Each number is 500 + 50 x the weight over its row's rms, rounded and kept within 0 to 999. Layers, rows and columns count from 0. Numbers have three digits each. The size before them is the row's rms in percent of the matrix's.

# layer 2 MLP up, 256x64, rms 0.142, rows 12-83, columns 0-63
093:495529573529445552500514520398518560529485461562523509459478491476575613437528499553437524491549551492508460532414464552502508538527529587534445587467452465600530568440467531554534542399442572
071:558484535537565544538551381480509459497433532655496537558552511508476525455563557552505464576448563456470421540430524442485545534528452530511489509390486560465529529428475532500557473481576488
097:443498495404475453475515498505498477536593493406469577513524440442595495529515497577527532472532422586487562553566554495551552551489542494476588428559490410536431564526480558440503575447502529
130:538460479434560454529501489444472491554491490497497428485460394408442436513586471549481501491506527522557526472563551540395581434411545530486533496553506568600499389466573454488543526444512524
104:491496647605518519513503486524425445442572469443518471479534473453532439520526567474450412490481539533488458467511491526510443555563510550519505408531521411554579425520547523401554566472466548
081:482499508494543506626513483485503527437508521505425475466580521452546436560548573555474419443564490530586627393531515472495445423438491473490558492512514505559528546440440510419513503549422506
139:448472484490465509538454650541529515396479508454472430500561547488523504464490459452471545574478435383468499538379513536556540527455535490442502396583456518436553485481556503560524474457503521
091:497461539532447432556467451373457561506456479580599450513531477481508589505496545524423592546517479470443450490396485461528491460453482532422521522433561509444495532470455479570499433413537554
100:436553476408492512544474567530482447443480469513479454545502474507587527545475470547516523494490536429443540499523533485573525495504519564530484486447441593646579570572534497414536558460572601
109:498452599377463485488507529518437446553494489469422502427548482477491554475463556535424536477452410462491627497451425532438539487437543494473502580552504495525462506570602502477567534435532494
105:494524570522556507461539449485521431490595533561425453654480566593524469520591537554500465537486462526529501441500489464518616445487483485490475513596499548416576527424520521521460504510458458
116:522542525443544532526504434534505546532482532512515478486472484434547504532503514577435455476471561492590553456624556447520421511581382563486498517440509477581541424564490482455388549566474453
083:453462495513572464505469504451352432511522591517469495477397560518494516564465477467562460471468497467560539392480488535503553521543538440491588394520486468514497431478440522488480571542440405
082:500457535580463537529477533451505492466507433533556474474601478563531536498489473481545606464561584424538473518448485453510401465373523421464509478447494483610522417579522500568542528457491490
095:565526664438448463497600502544483442454582528455601495490543490517536487531547536597525456502497518559479461596474540508471495493547532522409514558553583453459498543455444495478541520483463437
096:504543451514503540479452380510413527483483524423476544529527478564546419566547551449540549439486403463589517589419512489454494504468613476508586556479524514487476500449395551482523539516552506
094:485458517505583522546590461511519512465490528609461518536536525641488528557542572549533555471500502503452492531492499427514595580493463585493532611487581486522543509446535494599463489548564450
107:496440454618459521503472598519484492534411513481462541472441525439494588540451523523501509575577548579466601452529432495594432470478501635486507477527518507553477508519532459505465452446445446
127:508458398490509553533550483461492526594417534544470555483462480495532564494545504499467510487533525502515519526411583495561444518504473371505532599514518428531556542588388560527531462422452429
075:487465523445546483550412471467495538572491503540531462559513482530401502542531540393439536500514561454492498458493555489496511521490539464552401428636514512474506481460549572440489407451631532
091:492516569472557511489406439572534499542515339597573489489487479485569488450571473493485521468494591508389381486412497482499491458520509531531487539452544495478574524480522526522440483510506585
098:494480633533480541454538499481474467405399432503436460449510495503597598456528623563494465538506528475446436471397533472540541522491572503485588544438482492477506573513523541505552481473506496
075:406467511505449433531460574545436431453534417561503552535567495559495486511475466548444423559474496496417506364483567489591427503414517471483507415545562511477480524513508571455476482511562529
102:494428529519484586596589515437497465486463482556547523494576427544504497457555596548489476537468491505510530496560461433512453484506543535538575519588431543487494559605429580400433550526483521
110:479490457498601463476390381561487506492493490510563514531495551514483440504502449497558489502479566486492494480514547421422435522453418538533484468357514480512541411505437554423401467560504535
078:443507512482561533452499506480357464467449486521456474487530518560474483480445424544486511507449468543433411433547581400508543449574436498464417487519485500565527559498528527530546569538481362
114:437418525443497549548430548450512407473447470546444428540524512487505550533490461548497509514572449422426443585401527444479449505473537444505522514480550474463572496456575562452523377554535528
087:499537591375536463539517479536558469538581491477521535547503534574483508504436412533573483544486469482499522479515463616440595523531541490560480506538560426500476541489412447449508553561381492
117:501521536482500520516504510583552487484456322519542547454564453409453479497498629555509457506474574515525469563469503516498526498476490460604585471580543456526498504432435513549556543493426480
124:616462424527490563508564500469489505467525567462449490509433508479465538572514467518435485474428547527581526457533495396590487506516468424599578462529430450493508497507433473558425544416449446
088:557526547481464419564420462424593479539565534555582480433540389439462508540494483497479560513481521499448505454528430363502477495529449532546482552419424516568555503428484473476475487469511556
109:556515583629549555509578434486488459527561664446564498453504421516521505607458554459524513504447472514604454554520507565493532548518490511450518460493513553497427464522499502525445532495516467
086:352501422559530486442512513548506411481497438476501474571484548491510450524511378481600472432492487438455452456578491615486481513576557530476507446513403496494531474546522561436507495523494502
101:592520509492401440536532433418504541475472582490419534579627524489426541505543478539423629516455495524468518550534439524507522456578497514530484412456459458532527483537564500496526518491469431
075:540441529491504526505576494457445470511509510459443552522528437555513465661569540501455468587526505454556479393539420516531466513488627448591526548516497552435490485447509474409481501538471527
110:456484449522408562475514461495469435464470539496460478556541503490514585483431508466548581535597435491457580508479495481380495448409564395509493519492578535577503442546594529481526525443487444
093:495523520500544445610534511524475429541523551519410471483477434455470572438462517470528546450543504487536469499471427441497501436545553609456567517495549467550612560556401478460560554478592468
099:508552509529513398521500504441510518508556537571552540522415577520547499479577528542469533504539505506624486419533505550402459539550437505510479573588434463533492505493414492508506613480387505
161:512510455454525475532532512543482516493586545539523528453435515453559421469554552541444564508493542551511505539438490472567489449494399514466506486524527349514605517500409516523413475484369557
101:476440452539576578536507508457484608538535515541505561504520479514425437533518486471539580475484517578547479468532416468551549448426437515479443441398468435598535529516403528473488561525419461
103:626460474535484383426548532594534623440580452525479510541538512431502487464530476463491550489473532442540520471507555471509507453541458521525403524539455461505627485449503542454540487441480458
085:479508450435484467503464512492528545531555586498540408451543476498433534546499586561451562503486536566574517553482495524493480446442531451427573458572525440493450382446456530478554379492453421
086:463501628477498470523418441576500515476546576487446527462441565459494562566460543531483476490468532493539499489470519518491530458427529397418580495528457595433442419493525581513490574566578499
093:521414450488523459577538514453478437481587432535549592506468476437529482464527557489533478443589397509493412496551491493530538526508470488529546452485572451492416547631476474462461601502439484
090:525543478447520497563473459521541575545508617487467426432511480480484468548465455409469591496451520501493529470492485394569434579534398555486575442449498470458417484525522471487557466425441437
103:486492503484497533483539504451489551550504398480576546502410519527514425481499415541432539537525527491402472508549446377629502532549519455549532482426476450433508422402494488491548515571529549
086:522462464573537526547560479537543466454479509492517504536427512483470468419579533502580483503567527504532549561529485430402460451485476532467522557510430420622553625509402577468484532531550537
111:504542484417483556488466530460440510422502508500444469504439458514562469538418482556491484490549395504426421471500588467506529438463432384565549525494472443553545533578539408452423423511526490
135:535401452474530509609476479483542550409466511437539444497519535420496513484497482541504528420564497483534579461483499399536436549438558454542581443414488475524460537499490494417490488536516637
086:656508553507539616518561471520499517477401425580461452442478501502473575465433489445508469523539613485535601466538483548541510535494464450495413536492486517485446469459532553548531499563463493
091:522483478527573551455530558483545520528505488477478488555535428407511566476537464394478525465474494509572533477540373538570567456516558448594421424495510529569501584406472475479480405519477528
072:521385519558469577530548506395487466473443502501572477461511414429421499512533566543492540540521426516483447526562513488462497464455495502543452455400520427617444596557477555548483463502466476
088:493465560437515541515587528499478483547407535561530539504516402500605457446490511498509410382464494481547455588528463419475505416514546498566531563469578521455540471468472489482489548545615495
084:496538376491502512557534474428489510482531577499425549516451491451473464580538457603431519429426524610413509511511506424599490496441544441468484498505516576551475493545558524517445441564467482
099:460429476501497546568521464513480469423471471449421561419518577481585379507557460491565471385537508543574520558483553478495472526450544490519478509436471374525536497464414479500487543508467579
073:470561509451366539441566566480502497502533421534598486460480447430609528513467531448466484498506497561539568514545501511606519519498485485466413437533520478563498547571464509425525446419439449
082:496529498516539456444569593451392462520608443513540521451548525554486523452502514477558498544426490521560464443433465584492547461533518522433469416555529401466470449483429489428535464529413439
095:494563442435535539540413430391554566538516527486522509539492582494500439554449447592458558541555515529509508529482429569491567449486503510550437540448555414457513458447437479482463403468420523
103:557463526462497590479517495411494531537429462616549458517549530472395466464537461605416418466425439546522502444548488453521447462497461475528479574393503503524465505575443523491501523512544432
106:500508470408524408432477482577481504508474462581491519555495525553549591475558507526502473642530544436479496450432493408567533595520472472501577479492483550469514462501567515477520547534601583
108:545616533475495550423501501492493468513500528533466492561494490495467434535537481544526468551512494489426574437502472544567454404590516527448458530535501430440460464505451560446529435452366372
130:459413431511556499470504501514454522526536547516488460452483541541547507524592398505533514560599535556482507370483547500537594421440551482410434486500520409443524469571498540559454441508462522
085:508461483566473472496471502474513478499432526496514484351440471490482543485486487485460365418490484404468538501567502427446410563495548530452433635530492546499487491493448424462487539583499468
085:518536497494397455486524491512432481473459528421517527530493513426420512627442459487486522562394426472567538530555473489491510543435491535373478498471489493643513494487581530470496555547514547
090:564498561520543494472510443430578549468485565455532506490552429581624520468513615550505519491539516467489513513533465512464471631474520401579609410520496489467514469507543545498529478542536554
100:481552536529548492512406558590513531460501468564505466508508552493529470506527473495550469469400533525483441530474537411514422468447430594410600465452486502426460445553571496532544389514584499
088:460471555494478613547558551501557525462556559538517555485531542459547537504559476472439519569527470436471456524521534511493423503426605529630472581452517464541505537526539502523463500376407472
090:451505480534592448497408492551505440485501479454439517580512527574420510574599405443454464515500531398546529484549534450526514513477506543453496438491530629415475488415503471468558478536532453
089:513474475557480506497445467530520571520664448546501484480492494521484449593578548532399402463542537487518463467543478466490528401570433435465502517502411519552486443410552478520569475496543517
109:468470517528517475394417450434443555580554585493529606520409521525512554554498468480507563467445514511544634424528499531543486468469469552481466489511499546469520478497481560518479529490434359
097:567573527439537571490438438489564525528500559458396436452486484561539433544518506458483438405506477597534492429599492492486468601481497421573447541501540533506408504491452437484535483542508534
114:514456516504484514486525507471561518467544474512578461509518501467495541381486527465479666453622462455532392496520528452461581454491503453590492483434563569528442510506524451485464403504456539
# layer 2 MLP down (transposed), 256x64, rms 0.157, rows 12-82, columns 0-63
086:441448472528446545445498563471476505389402423571554501455492444449534510481522496465510472378498534591439544488469567501507481470529537611489424526453551394557491513507424452506529482442488519
071:531434490574584594488515419481462500531447543576398591459537501554488514484557510491560432533476472544459541518533543428446558473473487481519471606472527569487558578460466557393495442471538499
101:496498458486438496583451554475569516464541508498556449611465526442477471510610564525569475570535570576520429529508572555489507490548428516499434580551460496522500372479523479547463504591537492
140:495487522564451512487518517553540513488520511475532498519524534573496507494416532420532519463451428425443485512405413506589452539607470507496472525421480432432459666506421508523480459527444442
107:535488558483445507528518502420510549457543484439551529461550415416516395547418563463484436520483564489488520511434530549484471506502474602586504437466526432488535438521648439447548508528484545
084:532596473505518458540471437433492575540499483610482536556489475481436464589570456493537532510517428513538483398479457436460527492516542607434494437520495436552543560456434458418499422526510426
106:435655478537493374570504466570461479381406504506470503497528558538460478482545492524479578461579479514464548565518464600474555503502501449494476431550523483488492482562519493489548477511533411
089:595425598542480541514365439459461492510536533524497479486462513454415501546534519413550532493460555470439455459525529469552505422489534468462509521633477424531521474445437488469542437465565444
105:427511511501471484528479559544508447533491428547454495469521501456414499504433478564449511593428544404508509572496489460546499388495479514510460501487457613542636565522525537378491503518535557
102:553484644492419426512520551452492518493519508477533491593449561524534545504480510533520492471535521455624445482535543558478393467476552571505509533483480511540463416443568492519596598450452509
103:585563514484508509480506510457507486407598629544437542535438515601511561474541569507528521543542471489573496459508570402516570513525527456501463489514548474484624522446497533612516484497478453
113:601538563520457496423424484575501479548519562492475498480467504474438487528492543543455455448496495535597533477502469385546396547562470520465555549481474480578539416548524469418444526468615466
087:399551554558552495476590480435516489399495518465512531500425558539581482478504569477532484502519460349531554424520561557472488562522495429575513562477522509510510471479508457483474440561393536
090:527492504498400670530488558575492431470546529406436531507622498511458501531542520489472533544484538556541498508497381439457532567536446473519546453504394473440503508480458538480523468504479516
088:518398539497418547486463470508545510512489495438536459526552553552568451530454584603567436456489530568454437470443554481485564495573536471553519583575530494453461535585438523451435527482450425
096:498550564491518487495549578428507493448484514557594497453405532555525501477574452572558570508579451482532530418469542569534499577515456362529448486496484485542531428520573476506593502560454505
102:541542537574439442518565490430587413505512503387534443489473547434449565403479560489444446513515591449503577491482476504492466431470516485461493441506424543466591556483469471515564422464455502
103:513529500539536535473553468553515455562514399360515521463513477432500508480555469402445526447472410507422430511519436481505568586434576517510438629487482466506494510481540547537428467467528489
118:482552502559494547492563562506575448510523560578555533474557462389572540448567595557446539462500502456487592457521511431528505501539482493429463501505535597440523511602489494530567448497435422
080:476474565356556506529434504501532481499447498470526503477498431495470617529485535449508375468524572474519467504474608392456485450512513406429454523501505499501442518460588499483480484573511572
097:489471401589555538517530491495532508565497370573605481538476491499519440473491557486494514539427510459489448594424516489488446446487446478521407402484516540396444520464544497481578515462540455
099:491486487543483521490504514566503506370463438592392510427515493521500548447459569589530534507529522528470506368511497426517445565445545483479540494437432440519534510488507473518511657524484523
082:469518560468430540444454512498510528529514544510431481428531472451465469543478464484413465455507466541525475456466554574438364509608557420591471576502495539588458560544389541499500469503508532
101:482491551437347589470478511480481476475465487533498542462511466385473466545500496568488541553512485521526574542508447441437444481432432494573547474430519557458586547572571451485507481554484409
110:496460502477483540516459470470569502535402444489504454462414480514457526512437524601471600456512564468505504533528427452562492482500423383505451517509584570503541452552500630569458506556458559
089:456583463576407532469515537506601526605589428572468479484497457447448553512511553436460462496458481463476595429457564477551451541395546546508471504570467520527498471517470442493444459498455552
108:494495540469465551611480532418451465527539470505488478601487556467429553523512456475494581522475416463519432561465600472480536503463590457561503527450571444516619447471536577460536431506482459
088:493584460374472490506567440432501482425511381474441493525489444465522466433446510451423485523501388418452506432566511564574497426506538494490468540489480568564544496489457520502529556578483479
095:502507452486443520505453526476481545546531613470503456513499537515534459566423448464324503549472490544530548450560558504479498480463517425474430437476445514517520596419492528461396482577502566
117:635466456545560563527590472446516489486519571424489562437499475486438535493494503534410520427476535474543584451529492436556504527548538437614571469489405471460455486528525423496444534511532489
096:560494544496549469510532429420559494460527574468539514398511364488519457593520534369449511549571529580479559526520505500602507510484447450560532492417503493491488441407533506517528487493528509
113:511544409443555477408562483449578549465466509626458492513427584543557484456492483459516495553505581516452534507549560521406518474543533516475511603522480429503553548508525481470616453487470444
097:530437575496475525590584467546528536464464477471402535460470478511460435465510481521464501438527511497523557525492506396472445564436318518490522439468565545526539449459495407564555508478495468
105:520472393552475463475567540454513521525467577497477584472556504488446500579525456521456478489505576548541386496547474455506499569605495525565531489429552467442530508579515549396527489447440403
075:407465443525475474476459532573506517508557567488509561463499546425472505479364489470550530413491508576498640596569528431488410464510429546525521516505516479541470524524472407560528542503509493
104:539428585481477462418542500483564386510585551520482538548558562464507517642540445494521495564461476542511367503597493495558516426550495546537470546481473529543471450494491528542496493544565485
082:467504532517610474610493569433448506561478543574485492478542459431442496475491485516587436415459491558472556517551472499523478410543437543458604506491499550617525511587480506472559490515566479
102:606458493491473464531400547474558531472489536540522508434477507586533542496602392479416554506467479565467428433505489551470547483463392462498520574556458525479528589564455532546529577512509486
152:508506452431516472511505485553502521461534592506530535463377473453547390486501521481488536491517563547544472524491505530539491470510391554523531496494494343513607538529404548533436452519402537
101:482464485531569539555534467396511525571616566512475522507599525486394500498512496489547594434450524465548453479519468484558465493493481555508482451420474416587482554501474600420522465458431472
106:445505390531499441459566517582530501527510485497487491577531518489490546560519444501385504442490517528499491478387536514567500520457412432455391583510496348508555460440481471528489505493508453
090:552511566528481496454483492505521534547478435521440557574502362461514467553541496470507467493503458562445541573525518500581531643509478380570507519468449533484555608494502467475488594511468557
091:495580504622556482599504540496426488475575592424504570516527543549534537452476500474387518466499546512523544500495472501424525467455460547500503447548503535434444500491599500405441439521562436
098:446429435561525519519551478524479417491529449532560523603517529469495600492409437520511531432565470446502444443489407605491571548501470452507500495484474486614528565521488473479574516399502487
097:461480525430469501456487541481518437479434494508479533412433559493565436407490528606491497533502480589452526553441456531521502459497603573510443405499530524572503537572468570517514543603587508
102:488477537421447533543506536443518483470489583573525530499546504473529496502585475560402496396565524469474486481576518472558481586489513497480578526541556453477497480322449594538506486567488529
088:475538459559550534478498551569502478555494523523575515506415542524446520508583605548493497506464499545462551503484451560520480460460451449540455522516371536477459444489547517595503669518538429
099:493501512497503542610479516432421467589565549506514486475584608443607476479455461533462507506502459506452440438514586444469472520504472380503492462529542479502547468514378465467441521443565476
138:506441470456543558613469509492528574428506500434542460480544566403520518546510436459496497450621491503553558493531537431491467564474504436535631494452476499540460526470489506438437529535520617
095:474524588470474418492506555485517485559490458454511473479557537442478415436534471514442537496410517459438409510589629540482482550522597486523585505508395451510475514565500570494499564563533470
099:542462453556467484461530458435512519439519400435510433495440493445597485467501467503505548527475561459458561451487515506445569466485416430565376513503460593463495585543601438539452489472492457
077:600488531568452578525477583403538495481462460495549476476454385483484420465522522542462476575518471496415452526516511465529486472474470461581496432475533436531426565505523440502555475362491441
079:466465373497448505564479630530539456482478579483380500533504445514530481520434407421515520476514467485481465483522396457461497444416466544521457503607564545488454465524505467548521522468538552
101:495472492522547593576461565424510476485512515553441376490487433523404591554487514580493504500451496437466494513457419547519527518471541405468471347539439515490493550524561507485461489477512443
100:522444411491482487537552418442525541438485475508453575444421594548558431475526422513531461400507490482506539485485524467477460469502494399579437512388474422493477493490405477509469481501427578
077:516459508499476530523432492553571545466581556397540475436472500486444498510585447506665471512501529436511492571445516544395501553483529557505525589496509467565470442566491525565403494487498507
080:450528565477566509454574509436478426486566470475523531458540430607481492451518548425482489549440436553485518520473447478486583516562551537450493388446526444443417481508383493475479560582485492
096:512482542454485559459605522488433458574473405574594472526486480556479491490564542471466528401457480461402486453463574496504422434454493510429500458473497444484557563438553499489542580472535413
110:490537488475509380503468529563517468472547504348404477509455588495482460534483512397563513476489575492482482470504480450413577516498521481503535441561445564463585473504530471565418532515542578
112:555550422478513356509531462609501475424493481489545473613444432544544494603548411545501541483531506513524444455543466459481518509444539517456600516530471598514494519514477550476494510508562564
111:533585544454495557546560497473437484452547422531449450534519502544413457436455511497503541516511474508460468449452493553542443471487514541466428512592450440547503520479502475515457414594488316
123:484599533537444543521495457464553489419448428525520534544486507491496498483418587531486522495418410468530519566516389480411392516531407537532581500504483570556481503409483469464553541482452463
083:452495458626474504483436532476510473447459512420454468432450493592543441501468504461545424454547539538497551527584488467414464603522451550505453552493496614507481472468426484507537585558520428
082:464406563497507549560478503504502504576508488517476557500491533528537454549469551492573469554536631443498466428460439492508474437546569513611554490505473480380411478431506567511574483413468484
094:531486495561515579459559407503491526401487515458489513504529458518453551529592472537460421529552516541519397569537406416537452546475467431544506437507517532459549521495606548539593506459557557
100:432506571459599553468482558461567531487557475480574489446427551465524428523531539520507485442431472577539533457552514489446434547489513635424521500475454501562464538600508553452470505534447417
083:658507570539390583463523420479524423514458526534438414464479590500525523409526533551482523520488439574500469543532535445521536444518442547469495406516447492517451518417508508491488504492525451
094:516550481548505509560463414607522538581433475439445569512503499565469593563570476536477486469462574471584497528542507546485373584509475525439538473477484513372512535475550504563499539499464506
101:455509509489449527533484504545467554523534564524504546428484506517497448526591508517544476475428509476407530443531537431451522507519527536411427589592551488474479539427511400555355420460457456
104:544467521421498464567495475615569439493440382513441468486541514503546495385550460442529509474492510468491400603476476514399541443513454471540539495571482535494517536476544444569588527511528529
100:444559475431473411461520490528557555541482513436445438494524554576467487491604529511551503495459569544427444452563493520501463548428604571439357496458543510501459527450504500455515553507502576
# layer 2 MLP gate, 256x64, rms 0.147, rows 13-83, columns 0-63
065:430422450421498408523349511505451527514548546501562501562491417499444449544477466439428537473500468560570578489590466559481472589519476583450525500507528551570444485537521494508526491552490510
097:424548551404470486559475524505494514492506486499573420522514450453451535462575577469461517450425466502487395598418554514479576522558560490524561512448423504490545464496530550522393543543575548
158:509549553557446494508540487555567486418508459489569556473505576561559571464425553422476548477468483432435460522418432499555413543616393503502535511445522494442457564474472496524507549569495497
115:551516593559495482506501488525499498431543466430522414510615511431538378537554569479465416544471469442489478480418506486528426543510473553518544436444540466506572467543538518448587570536491573
083:468491467488495462546551474473543597561489469617550571519554444505475398534581467502476519444571462565475491361495486472516467472521477579479540479568489503508534572528509449428539591575466448
109:557376533509534593467486514416586545563549463484477510463423481471478397528463449550531501553460521501544465463521536452547472542522515573594516615472440520525535533490463513527479417439462582
090:495560529493581498474568537439518433461630510467430557537477483548454448417437545450498393502528482529589592540494519531499478507507546508416475493499460543500460554487447575514394540531421469
113:431513553539462524541456570481432465412424414515503513472459437515547566492522518535447568536514533461393510515504476461572475494461612550522538518466504565580565545490548446417527472459549607
116:512528551406474486627402421488508494486417523499583461570532483479450505541505480519433545503405461519545509513493585508529368550535526485485560488513499476537392469472510466567544558543565496
100:462477487546616384534573588496528462531547447594499476498459522475529464470439469524511485479433612526516512549524482496487493562493437513413459470515560498457493496688523512471496489539471504
097:559445551448491443514493471577557519551523487553499530435531474408456530533515555581531488485595477535620535451584490486545424513555439550504529450489406442467519456566484508452443572547554429
077:513481505520536482522568537431590530438383455539444481418532511447560587479519469505462422453501547528459557501499585547460524446446491597493404476500537492395531561490548549579526429524496515
094:470497555551434477442453573549463500484526569386484497535508457486508441499501489531564458516434502447427557561500505611503546591546616498465539462603555482500502456442449530484564555471419533
098:445470409519542489527550583498510546416416466487525510526429468491495510506509406402506558484519501443431560459531565437512491493445508414525417413501433533546499490515511440541437384542583503
087:503466591452474505536448432505536522483469445439491538450562463449487492511430462397463491457416568531415469618580512518456546402452580528434496571409468476485502551491501502493498473439573485
111:532416516479623480476588485535525562452544414615509525510513510539565508505523555548512569543523532485511478491418524470488509504573477588625477509519603475441485480519592511571421513510518489
096:538484529569497506435597480600496389452401505453458536449524486477502555511557527520483536490502408586443547533523471525478533519433544494541532458547474507478542515484533403560536594378471447
129:475461583515431463469468482576463474401585477553544476503541513481471494526465461524520558582425493579403526531514467518485549400537482647474485467483504583509445423487572440504483540490564529
080:471469494603511524535539496517586537508496450513519509405530459445445430490526559521532435498431446526557451513524493457548524499533512511460643514390446486550450516504449364482498592543532556
083:603459438457560497374446539371446475462449495535555455417509505532567540507513456547553541551497480500489444539530449470498457566542475472496460502472496554529565582392523514427504574493449511
093:527445406464468461517536468539539539592597557504501569556493511428435430529497468497497463462447402564500513542513544517498514563498541379518567490480403550456471417469545402462484462462532543
077:474644564449551438463458494572573550548480443529505486529518467575439441606474516526506501535485596524484508414540524550529500516469509532527510461560465459497522418555458616453480478482422438
106:543541459434476555580522453512535514561602475530492451594560506440484523573460464584375504489517505472522490544552468498464436507547534509460482570513535516480492568402582389493579468472526448
117:477449535503514563499421437522543528456503533477512555463506512499439542483485476540495556429505546442501535540474491391530498445378431364517458617447559518477526466482523596552485527520484608
072:508534437590461496556551559558511499473535377531458522535539441476437610573571517479481571457512511474530419426486603540527415573450467545551416524491514519548492514561482483541525512485517571
112:500576497510456491502421548471552404487500485497481420587536510486473530485444483535560464499581470484499560580510561397552500594497503507520576465531551439488557518528520663530562489558509570
082:451463474477446493630500471541611537426496446497490483492488515455501425456465433646493447555502455500509579560523492584575479549449544534540442515525561443545533551486478555492471459500580548
127:549524476512421595506511514490456511579474447622542508496564450473437499478447552513420403558409570530472480538511589495506508449524510422451452516469537560523580564444438523516514557524569555
100:372484567413482464500520490479582516486436465568529444513573529420543494513572498499556486510444440552444506517414550521443441530518525545432428541495550525522536532491549578440561446601540548
084:537480441413551567422460550461469441502536596444586563571514525477508420506471489538516446519420461530506496476559479472449569470571595484434514447539446561517412468544422507509499481507451412
110:453499578541489537579505445572487499505534570474588493466493434482483513559448504481519588374555483560562527570533468498509506520545469575570463403415543541422495485471535518547456489496509623
097:595572476429481477595529536498496581494484531469529490406585490427492472434448464443447507397545528525496631450453511435532420526488447489554554525478471497495519529452494431572448509538435510
110:439413548566550455509457370520508535552502507580468569567431480555540475445524486475458510530514517410513463570460549515506433489434467472477424496580579562423473519483570520563523542546544567
084:503493549516554532466498431485462499485536473489389531567619425605556480519596527458506448588468505490566464460483493548570552526408551442499579503566507462464518439482481519447568447547459549
104:547559504544613444547469542514504520542497511510546387537560489557435469479497512529524514463441444360531428514423530537568522557551503475512527494505588536359500493462515562467511521509471417
081:415444502478471548586449524443477530400427445584487571441608536450496543458463508581450534430497606515445517529520549530500515475471506494491546479394485549455558442545519573532506468493540553
081:481521476481505423486502541426550476533509515606579558494482589475568541582531465567496500574499544469604557473570449504504480584577425456515507522445506463506513479496406494466495571489368529
105:481436547461479499493473428522469534557501415496486424466508493498482491425540504500532453428463477486549431593473488450403411575531467464406487584487535552489494483584509432512563534465637560
100:531375557458506487481560450475544395512540472406535563503491486484443462515484502511552390414493480470423557465506568412516517568540544479485528510562545456471471449521398523507434479533416553
113:499447499492502470581574514528576586472471512494496482522527594460533484547422409440420526507508540521573576530397482545546404553527474522427458505428509418436515479413494534512489435470417489
086:528489537548508494544600579419460535452451452600573565494480456567536519488540517519517440572504462481508477464465482512553555497545549544568417532547497552482473607508371514564396496488539483
083:475505518523571568527476493510517501441479598487538496453500510491398590554353448449434509521456531490555485486528539488530508451375500364546463433463456561458413492510544515514463527537501490
101:531454538514486421528527554393565495565532438471512530498474503425512478531486515577494517522592469487455487391558446456458490388452427497407540535549476514562454520588461460526474607488438496
103:513493471475575423531434480520555588595512595527552436504571520432442456606471516370476567507479506530513506480492516418531426529512453515502553494451501499422471486481520447473498442444457398
103:475498427509462497518512561394431624543519522514533532509465532539467410442468430461441471465539565540432598503507483412600484505477498415496561505482479386461542466482461526508479425554472513
083:490572479552413518436484542582542437564564491548573458504479473448466446441509471633530450459408506484423583597565423462490498446468484485470437507449480451524519511554467545475486554437505479
108:473452523568590520543519446476529450471466470508424450617579512491488542582570530559502488501501600466494595558442516456504486537564501600482526475510611539451511503431548597484467557480520507
122:485359414474526541590466481440577577485480446499454451505585537445510508546482454448427489425593460509540563481484518396511467487472476475552516474466511497537470473516436460433440422548499570
102:584473420463498460453547397482456438518498489475472460470448439520489613544425485385495488504462468494447491507481560471417509491486478414527457506517504522530451513548500521688469556480459496
100:461514586447513559601472532562482494499526555556451515522528536531492540454535525516493534547480454582543576526527411429564401479509501529425540428547521501509501530480405648449572478530494447
072:498412468448475487506455520413497491491527495402606492621545546487499475484556448514514418498592449542487515535451463468447526472473594391518545499500545414471398498419472482467504505429525524
092:575524534402503596450536535426500509529473454572582528521470417500576439513474501580444461448505530548406471503446395482532447516496510528560530566400563498462463435494481562449500540500549539
090:462467564537484441499489481536476496458460479499582570490546536454475466476516561478536492597499502422515556459523497516553539436590503507522495427556580386495565438533383620568562491550460478
098:529504501496564523481534388458467530484532458460448549477454541492521425535482490433544493389581512568533523473565571496471471446422543428502502553481502490511546550400432482469418505548351508
078:538418452478538474611384459494589484475444584489454470504527509537454493500495515555517494551479458424498384507426600460467501490503531514524585559457463513463456461508561487524394457561572502
082:477408482551546406523566480441446555419492504566487530520558480453493515466579472568455563498461483464619608492469434483462516477445508510413478461452523456512530422533426515457495427567491570
099:467479440519502521518438474412623592485547523457479475502479601502479481522430434547454537565531567561523551481505490583493518505463569544536506539446523423474409449524476461477464410540418588
110:491509484516519374524458468548473523398540549409392520490425595496559504508511532399555453448481588516493515480496542516478562462489478510443538407570493523488524544522557462553449484519509616
112:457450533508513530461444449446543518582564497519517601492553587456450433480496564475546458471437542504488517574541479461516509534558494543548386403518554502502589531482376472455530492425492423
098:545514553528429574502510467467510570384506543553488510542569473419476439526534515553463566547503526542437554435434507497572440403482524547463469651524461460523473460484494528458488451484422432
118:588434422516497553490554493521416530552483547483423523487519518496461488541568415414416480480574490555534500437551550519549620548501529473570443512462544516439473494492628475548464430497548517
093:592586448462499521419483552493537552445520460536537461498490488429534519516504455516434527509519503514398518499548523543544471506547480440439497553417591395562573391446504553418564432462473499
077:420535541549493512520523451478578551498563521490495543436407501479451495539456496496394510521442482356470450564431496452535475536550462512513596523500458545457544532524633503556574549455526462
102:521473568462513495611565475486482501466538424541490594610519512495491430508385477485499487474486520536455522546484562524508581472552641471516423576552556579487492478476518473556563532542454447
108:455554488526565419538449532600548558520572480526578441478470557477548438518549481572514447456530579493606475520550501447531442534474514569399559487503555417486499523528489599480485513410486455
098:407444509466563523641471510551561515450567534545503544515490509491392445520522501580509471490465587508466508538462454507534424511524497531567574557419577508459559529601450521585459479487507540
098:490479484524579519515441539500479487505427479433473522538541493531410551535661442477516530494503481425511517517561431473501484494516492463442405481416503649439508464461476484425590452470455469
087:494466488443410455535546468532593531497617485581570537524502531491367555522502526508391566539470502470444475498495497483570452523561477441488516481493491495641483395492538508567479532485512528
109:558507542509474489542610504610574457472421358486516440469593502498509499419512466517502427575519513514455458551422490480508524592467560420541531438502519473509490554506516502501556457505577571
123:481488498545558420531537572495456503484594437562573635525428524433478528492431487421545505628488525444479515560479521527516527497550432569458481461539474530501543494571517577568498519411509485
103:518551546485554542421528488450406480491483525473481440569554453466439463429534513450554632598592443425505480528500532550444578435520523491552488497504583533505533520491438518531537408442450479